From a checkpoint of a small transformer trained on Wikipedia.
Size: width 256, MLP 768 GeGLU, vocabulary 4096, 15.2M parameters.
Architecture: LayerNorm before each block, rotary positions, no biases in attention or MLP, tied embeddings, value embeddings, short convolutions.
Each number is 50 + 12 x the weight over its row's rms, rounded and kept within 0 to 99. Layers, rows and columns count from 0. The size before them is the row's rms in percent of the matrix's.

# layer 4 MLP up, 768x256, rms 0.139, rows 645-663, columns 128-255
094:41 63 39 62 49 65 48 30 58 42 24 30 53 55 51 53 44 40 72 30 58 46 39 45 39 27 53 59 62 53 55 57 71 58 31 67 53 18 67 48 51 48 77 70 53 51 53 33 37 54 70 21 50 43 41 44 61 49 56 46 45 47 67 49 43 39 67 59 51 43 51 54 49 62 45 55 55 26 38 75 59 60 50 42 61 38 58 53 65 74 41 46 57 64 39 64 58 26 43 49 44 67 50 55 53 51 40 48 54 44 40 55 56 62 44 36 48 54 49 52 36 63 57 48 54 44 47 34
098:34 57 44 32 46 69 29 47 58 20 66 47 41 62 60 38 57 50 46 48 55 31 62 57 43 19 68 39 51 38 23 29 33 63 39 65 52 45 76 43 62 41 35 42 50 50 40 62 48 37 35 46 36 42 68 44 66 30 24 58 49 50 49 54 54 47 49 43 52 46 48 40 54 53 47 50 69 54 76 60 47 44 59 52 67 54 60 51 56 60 50 44 38 45 46 62 66 37 54 34 46 56 49 30 67 62 67 65 65 52 43 60 19 55 50 43 21 31 49 64 50 31 65 60 52 60 58 14
095:43 65 30 53 29 54 42 47 41 33 61 36 39 40 49 67 67 60 52 31 47 48 61 39 36 57 75 52 59 68 45 61 49 42 47 39 53 30 59 61 78 57 55 54 63 33 49 60 62 47 50 70 63 54 51 46 44 50 42 33 60 22 66 61 57 49 50 39 67 51 46 37 36 65 44 64 62 36 61 51 42 47 54 46 72 58 61 54 43 40 61 47 49 53 38 38 53 49 74 53 53 39 60 54 60 35 65 39 54 30 57 54 48 39 38 43 47 24 46 55 56 42 45 58 30 47 63 48
108:41 51 30 47 60 44 62 39 69 60 53 52 36 52 41 51 51 55 59 62 34 55 46 66 41 37 55 35 62 54 75 51 34 41 59 62 54 66 55 36 60 36 47 28 50 56 29 44 36 54 63 44 47 49 57 26 58 76 51 45 76 65 65 52 46 35 54 65 49 62 61 35 27 56 38 36 58 29 40 76 55 46 34 54 43 44 25 48 50 41 33 36 25 63 32 44 51 60 46 58 53 44 69 46 57 38 49 49 37 48 58 42 46 45 60 72 62 63 75 61 39 54 35 62 59 50 48 47
103:44 61 22 55 51 53 41 30 46 49 66 63 39 54 42 71 70 66 38 48 66 36 56 48 52 59 55 35 35 56 45 41 43 43 45 27 47 47 51 47 37 56 44 64 51 36 73 37 81 61 42 57 43 36 52 58 47 21 53 57 40 56 55 65 58 47 59 47 47 58 69 44 37 45 65 30 71 53 26 49 55 56 51 34 47 43 49 42 50 52 39 51 56 64 49 47 34 62 45 22 44 33 55 48 58 63 53 36 69 62 37 49 72 64 55 47 58 42 47 34 73 33 51 46 65 58 50 63
098:56 45 61 45 50 57 47 44 37 58 75 38 54 49 42 27 37 62 54 51 30 30 57 51 59 56 86 60 85 65 45 58 57 33 36 57 65 57 45 58 45 37 57 42 36 44 50 60 70 48 47 56 61 27 53 41 39 71 33 52 57 43 36 60 54 50 34 56 59 64 42 42 55 51 63 44 65 44 36 59 74 46 60 32 66 51 46 44 66 52 35 35 48 70 44 49 22 62 42 43 63 44 53 51 51 34 40 46 52 62 42 54 33 42 65 34 32 59 75 48 44 54 65 54 52 58 49 57
098:50 52 47 58 44 57 44 38 43 56 37 64 34 48 39 60 50 53 54 49 63 50 52 39 51 43 61 28 46 71 71 43 58 50 62 52 30 45 42 69 59 42 51 39 53 38 32 46 55 65 70 50 38 44 48 53 54 52 40 62 78 58 60 74 41 44 44 26 46 38 32 49 47 61 82 66 61 50 58 26 48 49 34 35 33 28 57 40 60 47 50 53 54 62 64 55 60 44 61 40 33 58 57 53 44 61 82 49 32 37 63 50 81 37 39 59 61 30 45 40 77 31 43 59 22 60 13 36
097:52 43 55 47 58 55 50 65 42 40 26 41 30 50 77 43 70 79 61 51 46 56 52 37 53 41 31 43 64 50 55 47 49 69 68 42 60 45 52 55 29 60 64 43 47 38 47 39 50 48 59 74 76 53 32 52 33 55 45 42 51 54 39 68 43 33 25 56 38 58 66 47 56 47 59 67 65 47 51 46 47 43 45 63 41 67 55 62 42 71 44 30 28 22 37 45 58 59 59 40 42 65 58 52 55 37 29 46 40 55 44 69 47 49 43 44 51 34 40 65 43 40 67 31 41 51 34 74
108:47 29 34 50 42 36 75 50 50 34 73 30 39 49 55 46 67 47 40 61 27 50 82 67 46 61 43 40 36 34 47 44 52 63 56 59 58 41 53 63 52 34 45 43 64 62 53 51 41 64 32 61 49 52 64 65 61 67 53 60 32 44 28 44 51 54 26 49 57 59 62 49 39 42 49 44 65 50 74 35 52 51 40 29 54 61 31 54 42 53 61 56 51 59 51 53 66 54 68 53 51 56 40 63 60 70 40 31 49 76 66 36 42 34 40 48 38 39 31 62 57 54 55 61 62 52 42 42
099:47 50 87 37 61 54 45 48 31 40 36 63 30 64 53 51 71 68 52 49 64 41 73 39 34 52 39 42 40 40 41 38 55 42 35 37 65 61 61 41 55 57 54 43 67 46 50 50 56 48 51 74 30 51 58 51 47 50 52 29 26 41 44 52 64 27 41 38 71 51 44 55 66 40 58 38 38 45 61 45 43 62 54 46 45 49 70 39 57 57 65 62 37 70 56 59 59 55 58 30 53 61 58 43 51 60 63 60 44 51 43 54 42 54 57 63 39 54 32 53 38 52 63 42 34 49 31 60
100:37 34 46 53 51 48 63 77 71 33 64 32 38 41 50 46 57 45 54 58 47 63 50 57 59 47 40 43 58 45 64 41 56 46 34 68 62 50 31 50 53 30 48 46 46 48 55 57 51 35 47 52 44 45 59 51 28 72 41 38 42 51 67 58 48 46 29 42 59 44 50 46 19 59 73 64 53 42 31 64 40 58 75 52 64 57 54 50 42 58 35 76 65 45 56 33 52 64 49 72 36 50 70 49 58 62 30 41 30 38 44 49 56 57 36 69 58 46 71 56 40 56 56 56 37 48 39 44
103:66 13 69 59 54 51 43 53 56 48 43 45 73 79 43 61 48 49 60 40 41 44 49 48 68 33 23 45 65 32 50 53 50 47 78 50 41 50 53 33 36 43 71 49 60 43 54 58 52 53 42 30 41 66 62 36 40 60 50 59 35 64 44 57 58 32 61 36 37 64 60 40 43 17 58 30 47 56 44 56 64 50 42 37 48 51 60 50 57 49 44 60 68 41 64 45 27 44 27 48 37 54 32 43 58 65 23 49 69 45 27 51 38 49 53 43 56 65 48 56 48 47 47 52 56 51 49 69
096:61 43 62 35 28 40 49 51 63 65 60 48 53 50 74 41 46 51 38 67 45 79 52 48 58 42 52 54 40 46 41 28 48 45 80 35 44 69 49 67 33 44 70 62 54 58 63 59 79 47 50 62 55 69 73 47 52 28 40 68 45 55 46 46 68 65 34 43 51 33 57 44 50 50 70 64 52 62 41 36 60 54 56 54 53 52 55 56 79 41 44 64 46 44 48 46 34 57 42 59 49 40 28 49 46 61 67 26 50 49 66 44 49 48 31 31 43 49 22 51 61 42 57 30 48 49 59 50
097:53 28 32 52 45 65 43 65 50 54 66 68 41 42 63 45 59 62 81 70 22 42 63 57 55 30 55 44 36 72 55 70 50 46 42 57 44 52 41 41 48 43 32 45 49 33 41 60 52 50 41 47 54 43 35 65 36 50 37 46 58 51 61 46 67 64 57 71 62 50 50 56 40 35 41 42 52 45 56 56 59 40 24 54 53 58 79 65 64 60 60 54 38 57 35 63 46 41 41 55 70 54 69 67 40 61 30 49 58 28 63 45 39 48 51 52 40 48 57 56 67 75 60 50 51 52 59 42
099:36 66 39 50 69 65 49 25 49 39 46 44 37 78 69 48 55 50 45 75 58 21 38 31 44 40 52 46 48 66 27 44 44 71 23 45 57 55 59 50 54 43 32 53 24 56 58 42 57 58 54 32 68 44 38 56 54 60 61 56 56 25 49 42 76 49 59 44 70 57 62 36 30 43 85 36 55 57 69 47 46 59 44 44 49 57 44 65 46 51 39 59 30 61 55 40 50 54 71 46 36 62 56 49 37 47 58 41 44 45 53 34 46 55 59 42 54 47 58 43 54 62 39 32 46 46 39 53
092:26 50 71 54 44 19 44 46 47 39 59 59 46 44 49 69 28 47 49 54 23 48 58 49 70 49 53 73 59 57 62 62 32 48 43 70 73 52 53 55 80 56 32 49 58 43 35 27 74 42 49 47 57 74 49 29 32 45 42 45 84 53 27 65 44 51 45 46 55 52 63 68 40 49 31 45 41 47 37 48 36 66 13 48 69 53 51 55 48 41 68 62 49 60 47 33 39 40 53 41 65 43 49 66 66 52 37 45 55 54 67 44 64 42 29 52 46 31 41 40 39 59 34 67 59 61 34 72
102:50 48 59 42 50 27 58 71 68 35 64 51 74 48 41 58 51 43 61 37 64 54 56 43 45 58 21 62 59 50 52 61 54 40 54 52 63 57 31 44 48 56 57 40 50 66 61 50 34 54 54 58 54 35 52 69 44 22 41 42 56 45 57 54 50 29 50 42 62 47 48 51 47 71 44 69 38 54 35 31 57 63 60 30 49 47 50 44 88 42 47 43 60 63 68 53 47 30 53 58 30 48 48 36 67 44 57 29 48 47 44 54 62 73 33 53 38 55 14 60 42 38 44 74 69 54 65 70
103:49 56 34 38 57 65 47 40 57 51 54 18 36 76 48 41 31 59 36 55 44 30 52 48 43 56 48 65 69 49 74 56 28 50 70 50 39 41 33 58 50 51 54 53 57 48 49 56 46 58 49 38 58 30 54 86 65 79 50 47 54 43 52 51 54 47 52 51 54 39 41 61 42 75 56 63 55 47 39 53 52 69 39 61 52 66 31 40 31 43 45 64 55 50 49 52 58 37 55 55 53 36 59 27 81 64 32 57 38 44 47 60 42 54 61 58 60 56 45 43 59 62 37 50 42 56 51 28
099:42 64 61 52 61 52 53 66 51 37 48 63 68 67 52 38 39 77 48 47 68 34 57 55 65 74 45 56 24 45 46 51 68 42 29 47 47 54 52 68 50 67 29 59 58 52 47 53 47 61 31 47 61 54 49 46 56 51 26 40 40 58 42 67 43 24 53 50 55 36 41 60 54 41 40 41 44 34 57 37 51 35 47 44 41 49 45 67 29 54 50 54 38 45 67 61 69 44 26 43 47 46 64 43 45 68 57 55 49 59 52 53 46 41 43 61 54 31 48 49 50 44 55 62 47 48 51 43
# layer 4 MLP down (transposed), 768x256, rms 0.132, rows 645-662, columns 128-255
096:45 52 74 58 47 41 34 62 70 69 62 52 44 61 51 47 62 60 43 50 50 52 68 47 64 53 63 58 62 51 59 61 53 59 69 45 43 69 33 44 48 46 47 40 40 62 49 28 57 66 57 64 47 49 41 40 37 48 38 53 40 46 61 43 39 45 43 37 44 44 30 42 60 56 48 41 70 33 65 43 34 28 23 62 47 60 51 42 45 42 85 55 32 47 37 31 43 70 65 33 39 52 56 49 60 41 46 40 39 60 52 54 60 31 64 54 57 47 25 41 63 45 19 57 43 41 45 61
100:46 55 37 61 52 54 44 52 60 53 42 47 46 65 44 62 37 23 48 27 40 32 68 65 50 48 48 43 45 63 61 47 38 63 65 66 50 45 46 42 53 45 44 41 37 27 54 75 49 49 38 48 65 51 77 30 68 39 63 36 37 30 32 62 39 44 40 46 45 46 44 77 71 60 54 44 49 60 57 38 39 52 51 41 45 54 42 51 46 59 58 44 70 21 25 33 46 49 53 45 38 74 51 46 59 51 23 45 61 41 58 53 32 50 55 29 58 65 50 66 32 45 53 70 66 37 40 42
094:24 34 57 50 40 58 41 39 49 35 60 42 65 72 41 47 42 74 47 55 55 45 64 48 53 66 70 42 45 57 31 30 60 53 54 76 38 59 51 54 58 51 45 68 33 55 45 46 59 39 32 56 43 56 49 56 48 43 44 66 53 47 65 44 50 45 41 69 37 35 60 67 47 62 55 34 61 32 53 48 34 56 65 46 36 57 47 52 48 64 58 47 57 63 48 36 42 45 62 44 68 52 64 52 43 39 41 57 25 46 53 50 40 42 38 63 51 51 41 53 39 49 45 27 36 52 59 62
107:43 52 51 47 27 26 31 43 51 67 67 51 55 62 42 50 73 60 41 50 47 47 58 60 57 33 31 42 73 52 55 52 56 35 45 46 56 50 47 57 43 52 50 42 43 53 55 58 51 54 37 36 59 55 55 74 65 44 73 50 49 63 55 41 31 47 41 32 55 40 43 33 25 57 32 47 44 50 52 51 36 51 62 52 58 46 38 68 23 57 45 61 42 60 34 41 74 59 40 73 56 50 36 52 45 54 47 45 39 37 53 38 30 39 73 39 40 42 48 49 34 34 55 47 59 69 36 47
104:58 47 40 43 74 43 34 41 58 44 75 56 57 75 58 41 52 34 34 49 30 53 27 59 48 51 72 43 61 36 57 39 43 34 49 54 58 45 41 44 61 21 43 47 51 60 57 59 48 40 36 22 28 47 49 57 51 39 44 60 29 56 49 55 51 64 55 57 46 34 51 40 57 31 48 57 64 23 39 53 58 43 68 68 41 46 45 68 65 56 52 48 47 67 55 63 45 47 64 46 63 28 39 46 23 48 56 54 51 68 55 46 36 77 61 44 37 51 47 69 54 45 68 50 54 86 81 56
099:65 30 61 58 39 40 50 41 54 70 47 63 52 34 50 57 31 60 52 54 47 47 61 35 42 56 55 61 37 42 51 36 46 26 72 35 40 67 35 50 61 52 56 49 30 49 74 36 48 44 50 31 79 65 47 63 62 53 61 57 48 39 39 21 48 77 49 65 59 56 50 41 33 55 36 43 70 41 62 44 49 76 50 57 69 59 55 49 47 56 65 55 78 62 66 49 58 50 32 77 45 50 42 46 61 53 62 52 77 52 36 28 55 41 57 50 32 58 52 36 35 53 43 52 50 33 63 50
099:58 45 66 56 43 45 63 39 48 40 57 68 43 57 45 54 58 57 71 50 59 41 58 63 49 36 46 58 69 48 37 48 44 63 48 52 48 50 55 40 42 42 43 39 63 51 55 41 51 28 56 48 69 56 57 54 28 39 53 61 53 43 52 70 42 69 55 63 39 62 52 51 43 59 54 36 43 41 49 27 66 35 45 27 43 41 42 49 63 54 35 53 48 68 65 39 39 45 43 35 72 49 51 59 38 56 44 44 33 55 39 62 41 53 52 62 45 51 49 48 59 19 75 41 70 57 74 47
099:45 36 60 15 48 38 57 59 46 69 48 41 52 46 53 54 43 48 25 64 38 44 38 66 45 56 43 40 52 27 59 39 61 45 32 68 36 42 50 61 74 49 38 44 33 60 52 48 43 26 42 62 50 49 65 64 63 37 56 35 48 47 59 23 61 53 51 54 43 51 62 38 44 43 47 55 40 49 55 54 41 46 66 44 47 67 33 37 67 27 53 53 31 54 52 65 55 16 51 59 79 20 50 65 13 48 38 43 54 42 58 45 56 31 66 67 22 35 42 40 44 51 69 68 38 45 67 62
106:38 54 60 57 56 41 41 32 49 58 36 56 51 46 66 44 38 53 78 43 54 48 58 45 46 62 76 66 35 63 67 51 36 44 67 48 50 60 66 29 30 26 47 58 59 45 22 66 60 51 57 32 63 57 51 54 69 65 59 53 21 38 24 70 52 31 45 52 46 51 54 42 56 45 53 45 52 35 60 58 41 49 47 57 27 44 43 53 58 46 49 47 69 49 31 41 54 55 56 66 49 71 50 39 57 38 41 26 42 83 53 64 39 57 53 45 58 58 41 63 54 56 42 41 50 56 34 49
101:37 47 66 50 39 41 62 42 61 49 52 37 65 52 35 44 40 45 45 32 49 33 60 25 58 64 49 40 43 49 42 57 50 24 41 62 50 59 49 43 41 45 41 51 53 57 66 48 44 39 49 67 36 38 77 50 57 45 42 46 47 49 57 65 31 39 43 72 60 46 51 49 56 62 54 47 66 35 61 63 57 66 44 52 92 50 40 57 61 62 37 38 51 43 55 60 64 24 39 59 41 54 64 47 51 21 35 44 47 47 31 62 31 53 61 40 43 77 60 65 59 36 72 50 61 65 54 58
101:42 44 41 68 56 48 64 55 62 47 50 43 37 60 35 65 45 29 62 50 65 31 56 42 33 42 64 27 47 64 60 48 55 49 52 47 38 71 59 53 40 50 34 56 77 57 36 25 44 41 51 54 44 48 75 33 49 45 60 53 60 64 59 35 59 43 63 52 44 47 73 34 35 34 53 55 31 57 58 39 21 39 69 48 72 46 68 57 51 57 48 49 41 44 79 39 48 50 53 51 32 51 43 55 41 60 40 50 44 20 54 58 45 54 70 44 44 61 28 33 44 48 55 39 64 42 53 37
105:56 67 56 50 56 44 44 32 45 50 33 41 57 65 60 53 58 44 49 36 52 55 50 31 48 32 30 64 33 36 66 34 55 37 51 45 59 49 48 59 34 65 63 54 63 17 50 47 62 63 54 27 51 78 50 63 54 55 38 37 34 52 49 53 60 48 48 39 45 69 32 55 48 44 45 53 64 55 48 51 68 57 38 24 47 35 38 42 22 81 45 54 38 61 63 26 58 63 46 47 48 51 53 43 59 77 40 59 45 60 46 40 59 49 55 53 73 62 49 44 64 48 31 70 49 25 37 56
095:62 59 57 55 40 61 52 40 57 46 47 64 33 44 56 56 47 49 33 29 63 44 30 43 55 77 62 27 46 34 26 32 72 45 52 48 58 70 58 43 53 63 48 59 39 50 46 54 52 41 55 56 51 55 53 53 73 42 38 46 53 58 39 45 35 53 74 28 28 54 52 78 44 54 60 61 50 63 19 61 47 61 28 39 57 36 40 44 71 51 45 54 49 44 35 68 46 36 38 50 46 66 58 55 27 56 34 55 58 63 66 38 20 59 49 42 44 40 40 61 44 57 55 45 69 58 56 80
099:78 48 27 42 61 53 33 37 37 28 76 50 45 56 61 54 25 60 52 63 30 59 42 34 52 55 45 55 34 66 40 35 60 50 65 33 73 37 47 49 42 57 54 66 44 47 49 56 41 24 28 29 49 51 30 56 36 37 51 58 55 32 55 62 51 47 56 58 46 64 33 55 41 55 36 41 63 58 36 39 28 65 49 76 51 40 64 62 53 49 71 54 42 41 41 66 38 58 46 49 45 46 28 45 56 77 46 71 52 39 49 40 38 67 47 52 66 70 45 56 42 53 67 45 57 35 40 35
102:55 51 32 62 54 43 58 36 51 57 54 63 38 43 34 50 54 45 59 40 59 52 56 76 51 44 61 38 60 37 37 53 41 48 39 60 63 49 53 69 89 53 44 49 42 71 60 70 62 39 64 54 59 66 65 40 37 48 58 61 33 61 44 35 58 48 22 42 50 48 55 41 54 52 64 60 52 66 37 57 64 61 58 65 52 61 80 66 47 48 50 49 45 31 53 42 39 43 69 29 55 44 48 46 62 57 38 46 37 59 36 56 34 29 40 78 63 42 44 35 35 56 46 45 39 51 57 31
089:62 41 35 47 47 42 66 35 40 50 35 48 64 49 57 25 48 69 42 63 44 40 47 46 39 38 65 50 47 40 56 51 38 26 69 35 33 40 55 70 35 74 44 68 27 43 45 68 51 59 57 39 44 41 44 64 52 84 61 47 62 54 56 54 43 30 38 20 36 54 41 68 42 52 52 49 69 55 47 46 18 52 76 50 65 57 41 38 74 62 47 51 51 73 76 64 57 54 56 40 47 52 46 49 58 75 70 55 30 53 46 55 56 57 52 35 44 57 42 45 46 66 35 62 42 57 53 25
104:52 47 42 35 46 49 59 59 43 26 36 61 32 51 52 35 47 27 62 54 59 68 30 47 45 47 50 57 54 64 41 55 38 64 45 61 33 47 54 39 56 52 51 44 57 47 23 38 59 54 68 33 38 63 59 42 51 49 58 58 56 46 43 58 60 34 49 35 54 47 64 38 46 51 57 61 40 57 41 53 36 59 53 24 68 71 56 47 51 32 47 52 33 57 63 56 37 53 60 56 42 69 68 47 33 45 64 30 56 36 45 42 57 70 39 63 79 47 44 48 52 52 39 42 39 58 27 42
101:53 60 23 54 59 62 38 53 59 33 38 30 71 48 50 60 45 48 47 39 49 66 62 33 45 49 71 60 71 66 46 51 30 48 63 28 34 59 68 54 40 66 49 39 48 60 54 64 75 53 39 42 60 47 41 51 58 42 32 60 54 33 41 35 60 46 44 75 71 49 38 74 59 55 63 62 68 32 39 39 46 66 50 39 60 33 48 81 53 42 65 48 70 43 66 33 64 48 38 51 55 32 33 54 46 64 34 41 64 69 55 47 41 45 41 55 40 43 63 34 57 24 32 49 61 33 52 43
# layer 4 MLP gate, 768x256, rms 0.135, rows 646-663, columns 128-255
097:56 43 60 44 59 55 56 24 33 46 77 53 32 30 53 41 59 58 52 33 35 62 55 56 42 63 63 46 62 61 45 49 39 58 48 55 42 56 70 57 59 48 35 61 43 48 49 27 49 57 46 72 50 47 43 67 67 18 50 57 42 47 50 47 50 72 49 43 68 47 35 46 63 69 50 37 34 61 42 48 43 53 41 44 57 44 74 44 31 44 78 68 64 68 65 38 48 47 41 58 42 54 43 48 52 67 22 47 60 53 24 76 43 46 56 46 49 64 32 54 67 57 45 40 60 35 31 50
095:45 34 46 68 53 54 57 51 76 44 36 57 43 48 64 56 72 57 50 56 45 51 33 51 54 50 37 48 53 41 57 59 72 57 55 45 42 49 50 41 69 32 43 29 72 53 37 41 28 55 54 50 49 47 47 60 54 51 37 30 51 61 46 44 64 37 38 49 54 45 59 35 70 53 45 57 58 47 58 67 65 68 47 26 59 34 55 59 44 51 70 44 36 53 42 52 59 44 58 64 72 68 30 53 55 41 65 31 41 46 33 45 46 53 64 34 59 60 57 64 54 45 50 47 56 52 54 56
105:50 48 55 48 75 77 63 45 40 65 34 45 54 36 36 28 54 65 29 69 37 48 53 54 50 44 62 73 59 33 47 65 55 55 61 47 42 54 47 31 58 31 31 40 38 59 51 23 61 54 48 54 55 56 53 41 45 55 36 39 37 56 35 50 66 56 48 67 69 63 74 38 42 78 53 73 31 54 60 44 56 40 58 62 66 46 42 47 45 45 43 63 41 58 53 45 58 53 45 41 76 46 51 76 53 60 38 31 63 52 51 43 43 52 66 47 54 53 42 25 46 64 32 52 55 45 65 65
106:65 50 48 46 54 51 47 58 44 38 50 58 42 83 45 37 42 56 52 55 39 38 16 61 42 36 43 54 55 56 41 47 53 73 54 37 42 31 58 47 47 59 52 51 48 49 47 54 57 76 50 51 53 51 50 51 49 63 59 34 63 47 53 56 25 48 54 46 57 45 68 54 47 53 30 23 67 41 52 57 38 67 47 45 36 47 34 61 31 42 49 63 71 41 28 37 61 56 51 26 61 62 59 67 42 65 37 43 43 50 51 36 32 34 62 60 35 23 27 21 70 41 16 46 70 52 27 58
098:49 50 40 49 47 57 48 56 62 44 70 58 29 41 60 54 51 66 47 63 52 48 50 69 55 37 42 45 58 29 52 43 38 71 61 57 50 68 39 69 37 23 47 47 63 49 74 59 63 80 52 62 47 48 64 77 55 51 32 47 43 59 39 46 80 52 50 58 51 41 70 52 39 43 56 57 71 47 49 67 56 63 38 56 56 51 41 43 49 42 21 69 50 62 42 54 69 62 39 51 43 54 44 44 61 46 54 32 50 62 29 57 40 50 37 63 61 59 41 35 63 62 46 40 52 51 74 38
096:39 61 51 47 72 49 40 72 59 62 50 41 43 62 38 56 48 40 21 49 52 60 45 38 53 56 34 51 47 40 53 54 51 37 44 61 36 32 63 59 48 65 63 52 48 62 61 61 38 65 41 57 43 44 39 58 53 54 50 43 59 56 54 25 40 55 34 56 32 52 38 43 55 50 51 52 43 58 42 62 43 62 67 42 68 52 50 45 51 52 47 47 37 55 60 30 50 53 55 43 54 57 52 30 60 52 53 73 49 58 47 56 33 56 76 52 35 33 66 41 46 79 29 54 49 33 38 34
105:37 56 39 76 46 61 48 44 49 45 47 50 17 46 51 73 35 29 69 44 41 39 36 49 51 43 49 39 48 48 51 53 56 59 67 51 55 42 51 57 65 30 40 38 66 47 49 65 41 50 32 59 51 35 48 73 57 53 49 60 45 39 56 33 50 48 44 44 49 60 45 40 61 54 39 46 32 29 62 46 45 65 43 34 57 32 31 72 36 57 46 36 56 61 57 55 56 26 56 49 65 56 51 65 48 50 40 65 52 39 47 36 36 57 51 37 40 61 41 37 50 51 52 68 66 51 51 55
104:68 39 63 48 67 47 45 41 47 57 68 40 56 55 57 53 45 53 60 52 43 52 55 62 57 39 46 47 47 57 50 47 42 48 54 38 55 48 67 60 47 55 40 35 66 52 25 64 66 46 68 20 64 58 82 56 70 61 54 37 37 47 26 46 56 46 11 59 51 67 32 55 53 38 42 38 62 37 58 46 42 56 34 30 32 55 44 34 62 47 64 44 69 37 32 55 53 48 61 69 59 58 53 40 51 66 38 30 40 86 62 40 26 33 60 27 42 72 51 54 46 55 54 50 64 63 46 69
100:75 56 73 51 64 60 35 58 42 59 24 44 41 54 43 57 50 34 49 41 47 55 31 64 48 34 54 37 54 49 47 20 50 47 31 63 40 43 41 34 54 56 46 46 37 52 54 50 48 51 52 18 59 43 39 24 41 54 69 49 60 66 58 52 43 69 65 25 41 44 68 68 71 40 56 38 39 49 48 54 53 64 57 36 63 38 52 49 43 20 90 42 69 54 51 49 37 38 23 48 33 46 48 56 32 64 42 62 63 52 52 54 63 42 52 65 52 34 41 33 48 49 59 66 59 49 48 43
099:52 55 59 60 60 57 48 58 17 69 54 56 62 54 59 61 49 57 48 61 40 62 50 50 46 39 41 42 58 47 64 75 39 40 40 55 54 44 52 69 40 43 61 50 40 63 55 66 46 45 76 56 62 36 58 50 84 57 51 51 43 36 21 27 49 56 68 45 52 38 41 54 61 28 71 68 44 76 45 52 53 55 28 39 58 55 58 58 65 42 49 73 44 58 35 50 69 44 44 34 53 50 41 62 36 72 34 45 49 47 40 57 57 33 57 53 41 34 63 53 57 44 46 62 59 43 78 48
101:51 20 50 42 47 51 28 66 40 51 44 64 64 38 36 42 53 50 51 53 56 47 44 61 54 55 41 56 56 52 40 49 68 40 57 71 45 57 55 36 40 51 54 65 65 50 38 71 62 58 35 61 56 36 72 41 33 56 54 42 51 39 56 44 50 38 47 56 54 35 48 26 59 64 59 49 62 52 49 57 53 56 58 41 72 39 50 47 63 55 75 29 36 52 23 44 61 32 47 35 70 46 33 64 51 67 42 52 34 60 52 60 51 44 44 77 45 73 46 53 47 43 48 49 53 62 52 55
093:53 48 45 45 45 56 43 39 65 40 47 43 65 45 55 59 54 44 48 46 55 55 45 63 31 68 50 41 58 50 55 19 62 42 43 46 57 63 48 27 57 37 60 56 41 57 41 58 65 56 81 42 55 56 53 70 49 18 25 43 42 36 48 57 50 48 67 56 32 40 51 50 56 43 71 61 30 67 49 30 62 54 27 48 60 45 49 50 35 59 46 60 54 52 59 45 74 35 50 61 69 55 52 44 52 55 77 53 42 53 58 40 56 44 59 34 65 64 45 55 47 46 68 52 58 49 24 45
101:49 27 49 49 47 54 60 53 58 42 52 62 29 19 55 53 31 54 42 54 34 48 42 74 50 48 71 55 58 37 40 40 53 57 45 38 67 67 44 52 64 50 28 54 50 62 54 49 59 58 45 53 61 53 67 47 48 68 40 55 32 54 52 46 74 46 33 66 44 58 46 39 37 43 49 43 54 47 39 44 54 65 21 30 40 36 41 63 45 77 57 66 53 50 29 44 62 53 48 56 56 61 41 63 55 63 65 45 45 47 58 69 32 40 62 39 37 52 54 49 46 53 47 55 57 52 60 62
101:57 40 61 59 76 66 67 19 47 60 46 50 41 45 38 62 38 49 47 52 65 31 45 77 41 77 54 48 44 46 52 46 57 72 42 51 65 63 49 44 49 63 39 49 64 63 38 46 54 44 58 35 69 34 71 65 50 59 41 56 55 59 41 42 63 50 26 72 47 62 64 36 39 47 40 58 53 51 39 58 58 66 52 61 37 64 48 59 52 57 45 42 26 42 59 37 42 53 35 37 72 58 62 76 61 52 44 52 28 68 47 45 51 49 48 46 71 42 37 56 42 67 35 44 53 58 60 64
087:52 39 37 58 33 57 87 60 54 64 32 73 32 57 47 55 65 49 53 28 48 51 59 52 60 42 40 52 48 37 44 57 52 44 45 61 66 43 46 53 42 49 76 36 46 58 30 41 57 31 53 65 56 39 50 39 49 34 57 53 30 44 39 75 49 62 36 50 50 53 70 68 59 51 27 66 54 47 50 64 49 60 36 65 56 52 54 63 35 36 64 40 57 51 00 42 55 32 44 32 45 64 34 63 61 50 47 21 67 46 36 65 56 55 44 52 25 38 26 39 42 70 37 65 54 63 44 54
103:66 52 41 58 34 40 55 67 37 68 55 53 34 42 52 49 42 40 66 61 46 63 30 50 33 47 53 54 64 28 53 53 53 42 65 39 44 47 53 50 31 44 53 37 44 70 55 63 65 48 53 46 53 39 43 60 47 69 40 27 55 47 60 29 48 70 38 53 58 61 64 53 54 52 38 48 64 51 55 60 54 58 49 60 43 45 42 38 46 59 37 53 60 53 50 26 60 51 39 61 37 46 51 49 39 69 51 49 38 46 58 32 45 50 44 28 44 61 35 59 55 52 42 63 58 62 34 88
100:52 48 58 53 68 55 48 74 47 47 48 35 40 38 41 47 40 39 32 46 55 48 33 56 46 39 47 44 55 37 56 57 57 75 31 41 73 56 47 44 70 43 31 27 39 54 68 75 49 43 66 57 46 49 54 66 45 54 50 52 42 58 17 23 65 50 45 39 72 58 51 42 41 48 41 49 47 38 58 59 65 72 66 50 50 40 47 55 62 60 52 37 27 30 65 35 43 32 47 62 57 59 58 64 35 31 61 46 67 62 43 43 41 40 51 45 43 51 62 48 41 36 76 74 54 45 65 76
102:47 53 46 57 61 47 33 57 53 37 54 51 21 19 64 45 77 33 66 54 40 49 53 47 42 43 61 75 65 30 53 40 63 49 63 47 40 36 47 33 65 55 52 62 54 55 51 40 49 49 77 63 57 59 42 48 45 69 51 58 45 54 64 38 46 59 69 44 39 41 47 42 15 55 37 46 44 58 59 70 56 50 63 52 71 46 45 39 48 29 68 58 53 35 20 49 52 68 68 61 68 56 44 70 64 38 48 44 48 50 55 46 45 43 63 62 47 61 50 42 56 64 64 43 59 49 50 50